python train.py --d_mlp=192 --norm="layernorm" --positions="rope" --rope_base=10000.0 --attn_scale=0.177 --parallel_block=false --init="uniform" --init_std_qkv=0.0773 --init_std_o=0.0 --lr=0.0126 --batch_tokens=[8192, 16384, 24576] --steps=8698 --dataset="wikipedia_en"
Each number is 128 + 32 x the weight over its row's rms, rounded and kept within 0 to 255. Layers, rows and columns count from 0. Numbers have three digits each. The size before them is the row's rms in percent of the matrix's.

# layer 7 attention key, 64x64, rms 0.389, rows 0-63, columns 0-63
075:192067076191109118158163129100118106104155142137169042137160118085127127164121091096081107129149121153095103146120126142191082134146109119102113145150093172143124143120189117115152139115135207
096:103169110146199122138102138175053095086098118136175106130107163101118138133054117106114122113148148141067197143074085121105138190167109121110149129135140127112167126121188121171131098148121179
087:156075133111176111134128155147150088097121109096133171035147112181100133120073103119170097087161111070111147163117106154122149173099101167126134173134089183173132173101151139149082095100149134
092:152159101114044112095167101095105150139136074141086129102130132127123108121130148142166093124112184146139093166123156163112072087180164120143102151091132110154226097161105147196126116093157134
079:179145109084170085078121154139161153132141143112101073120140098186114122143173116136161124143121156134136148104101088198132126093126194116133182079192073117153043124097084127139141134121117120
095:108154104134168171163069170163132115093075142178154092145171113078160114165080098098117146153116154117149128119167113127167096131109156064126089181123101168075179132148131190136083130125112094
077:134121156078102115169143174062146159159144168140109084108111134144161110078149086135130132127155118091162076149130083125131132126158052118141178104176084087148146135095058178153124190131101110
083:179093125091124085071148170187163103106138176105142108130145076128126094153079088139164106138168110143145148105103140173176112110110117117169144143193153115102107154145060119175107130099169064
073:115097122128191163155160130139136155125154091124157108129114097202183132136173185135123123146139138133120213123128138090088143143107125114087121106137131158110052112138047083120172125165066153
088:190090097144139130116193141139111142157140145141144119105087142196185101127137156116122115141102112132113188134123109115134149124133111100152109022168147138102076113151082073113196169080123107
087:160126102161123157115143135110116162097116152148152122094133081080111178174119178179140157155099090159134127087106174074138150106126130088148032102180108135130152149144090065087128165114171092
088:106198130129144125098151096120109098104071115185114165084102133095106142072107105106126134128145110153121079186191136095156165158118157149169069091093130154147178096146193124094132076148152128
075:125096101194069140154165142141136154126106177143117150106172109081151155164100076168152127103116145070097111123111111085120139140140148116155126186147112097114189175156039073135108159105134094
079:129147169123129168170084108166053139120110073104092192134104097118124152154126159124138111058105125142112108159126144089068158189158116102136141108120134157164175115099119071136180073115135178
096:102182118114108147096189112167196106091174082156132106167109111176118071154142132153122110107120094093120112120162143201131133098110136094134128157098185069089146163125141150185088091106123097
094:112157052217096142074204145103126120116119158141138146109164119120096134096164096133132109097120151098084079144134054147147133220136165126145147113123101126158140156138142110117124085151164106
111:119171158141140191127168116107171121118136139112129099150106130086122131162135132139148159148126123137140093129122185167107088144067104066093110122161075092129133131184166073164170062110048172
122:175117140111126126133162108074126079153069102161151121106112194101180166100120128115153136107159126094063111113129044120157115141165135134125130078177101160170159148178071137072167142121118129
090:120144141117048117134144112144120153111089152178130187113134117072081166065105083169095116082138155126081151162130146066139113126174151147145072154096141119114185148141178136102129068142159146
090:149142105120143150150147100176180122106090118208119084182132111091115125121094066162192124099112069123088121153161102135113141086121203166170102152133142152130122098142088112080090090112163133
115:088182163166143104158084136109090190120121136044123115131126167161122115079129063073119150140152105126125144178080240097135113165113145135101132143138152120130130116100132132093135166138134097
136:099130096115140129112119147096106195134069168174104145051139175089145197102077104102152110111185214129128154120135132132126140178167152077107122087140100160123078116118148139132151106148109138
103:203120074098174110116147155091091132113062136115108179119086145110085090142135103146145077153122109110145136086148097167118116167126163130169106121217152164147106125125157170096069154097134099
124:216122155142152147140168124143102103140191099089108169143116084166153150082118072168092139080144163147117098092144086142145120066104124126088117133052111135170163149129110129137138170103154080
093:150134097160120148120187137143071074121117155127152088113102102124139183148180089094106134117118156198096066132169174158129150121171125112118151109048119071110155116069179144123089134147122124
103:078175106145081097085072160154134216097052184117130128148130104083126161163107154167122090145149131151095160110109145102158146133145101122134107144196097111108134078138124106098167150134111175
114:118077082130115117155121155108099167105039158131156123082096107176125135115111163135124101154181077118107144170171165139167063203182144145120171150147064116144129116132121150099132098135096126
120:122106090081095103149092183129115144095145145146148135088077174066130111103103051104130152122119172085123063174127131175180079127145153170188138167132146123088132120125122163129175166114115146
101:158130131147122123128156187135136101125130109088218107147131040106134088087127137127161140135116106146109086133090083067128158104076172167125072104113157163141135170156152074179120142155167129
105:158097160146119129127147169144124093212146114099102130096110128147138150099124076155150133060156187139148122084098093164128125148152065149120166119163213149099140142138067129109149087064131119
112:163122112087182111045124106138054139064109125142114129126142121176101150131132137157181158154125118105109161141119157121110127082113125229123118087080179129157117127102150194082125128148144123
098:108176141182150120151113128116106135120162123115063101129169146147132116096120138171112140160095125141110083143086216165114072095146129176113131106128117116064097136051199162129114164104097166
075:060105101196076153142137136135116113159141115116165131118121091101145115152122158104111158153096163059162089081157150102166111159168172050125087144124073112187173160138155114108146161102126121
090:099117093139172141093121194087148145123142196156112172048113161110111160128127134130148090114122115153162162109083179116102143115191126111116101132079119172190094102109107138156123176146093068
086:149169067162078144121135079103106099174106099134141126162152137155152081136059130121143050148123187090154159154062134143165111161172110133131105128076158143141141091126193096145171138119130113
087:125154129099156091143155041156094146128117101141169120157170168162167112078048085100105163136150137107110120176112170107126180120049083169159102100128145157129115110165117092101104158131120119
070:095191135120058130169118128133109137122154111102129179162088178107168142137113057129079167148138121107177065110170161115161156149132093138163149100177114120140159157148097118069121120073180137
097:116181094159133143094190046130131149137079128101165138188092076168160115144149182185094094130113107084111140091083129102140101115092118144081158202131109126135148154121133148177123113111107111
068:092149137126049179155160130136122117074123137158096132185084093135126139154126161098130096153107141129100107162099107128116131158143143103193144188089186138146140159139112038051128109110146154
090:049149116157130104184156109101160159184111162105129109172125181138082089102079141180129140140115157134126050136093195116102136121140113068111112092112100149174158126071150122119087131127141121
084:139127192112061178130111121128093072161114125114150148157126089136101119138176149146143202140091086109097107152163095147118172101113103081130092085177114103134200146092136077088120104127182138
083:167098167150100146163095136142131123127184170146049119138091105127109180086174123132157113122054119183082136124142132142108123109161093119128112179141175062167147132128151066117134079140176105
088:164108130151151091125099176096143141195149122139116089119129131119135140117102110147123150119161166148144072136113164122128110055179080109108160090123131049137158175097136151201069166100144068
085:177093157147123073124095146160061163135168108106120182096061148164123149112120136089123126122198140100194128091168075104185076105143120164123112120127097144162094101131157138116118164126078130
087:126137084119159142031093126102203146096124132114120076068148127167158119167140079125092096163162119133134140077108104117120150128122161158124158103166143116111123097134140215169152176080126118
096:176132106112098115099124165164096129174182126154079149128126152146154167186120161078099137123125115172106064110088123173158112094177125136114149124138095070078116168039160143162160126103120118
091:164147128130173140171105172143105092098153113159124159142152101145036100150111182159158166135122082130198120131071120155084169145137119081149134164096102146096169119077094121122060153151124119
091:065054145153117210153131118152093146109139102076139157127094136087107146144097146122148124125105113125081177135105140154101130164104090153077097118141187169165132097145195159102159084158099161
107:126140104194111172158090152125085117135059099149130200104091157061080165115143157154166112101133120121130124163149094119171108185151148068128098117175141136131136122124138117069168076168108139
096:119152121128111099167092137171091157166109109136171122062088124085131165139092079051129101104114164182091172158060187161119145134131142162155103127130168138148120116186126094146147084083124139
107:105105134084082116152194067111110148140106120135140147146148125068109152055154108123161120140120187123063138144085174071129155193096167166116136118172188133122109099131116155108152102120159165
124:098073130121190116162118139128135125160121056126129150143114067101176101180162136145105134138016093124138143112117176123172187098124140145133080125119135081105091131112137130167143187132153141
115:113156157081081130109097145090178132130141153173079158116104133060131114112162108176105092122143111119147178157151086074145113143120113146181199175083138131121128133090112154181157111091057134
122:080107148148149119120110129130127138121113093086112135124151120097075173146164169184158104089132136141092184124202101131144159121098088189127121094135108145116093116193137066063172145191134093
128:109159107087103108141075141177113146115143176128102108090154164106126165113139129087177124090132155121163196154122102066119112177178092122193151131123097087115115057190131135145171107101106160
151:144125082124076168112131143079174124127088129145136097112068126155094148119110142134117127127154161184141108149149059166166108120199058106058157150175132168131143138198125130138121110131089171
107:081204156127138161108088151156145065128139085097131137110153138127117169130148167113119158105060114128150129163089188154151163089086129126133115107104122110127179141108113066145096192139107048
114:137110066130142093171121148092134097087077088161091111169111135103089156143166142126128069119157130113162061141165115164117095091128169176181168111123113058176163153104157167107152172112132135
107:105130118128078106173114113128134130062134146129142133142135152113119141095165168131126060152054158151146182128154158091113122129168099062094086097151160164178160094185151118069185126087124129
107:162135129120140107140188088104143158098111192152127116153148150173048125101145129132069101104123107107085142162176148137107110138058060107127163170166153114123099111173132152103109108207112113
133:178148102100150127065134174128141180077099130152132149138118133121080139149120124169149093133140142108104178095172028156077144145133115084136129092171172178081101101156154117085135102126159167
101:133078119098124087085087141117132154114096169088091126099153139106114194145116162104162160135220091116080141093099119117176139178193132144165161074127133151137142101140082136089137146177142099
089:098172160110089123085165111121160045126170148159081133083137141071092106132149133126092102077144177151136160112100155130110158144172141136160119115118119084224184135131111156122093119093109161
125:155120119112096132184108133118143098141178135106134112116084157094202106076100145076104120134114143161166063144086151124177126169144182141044164112099128135143200149178140149116123123123109087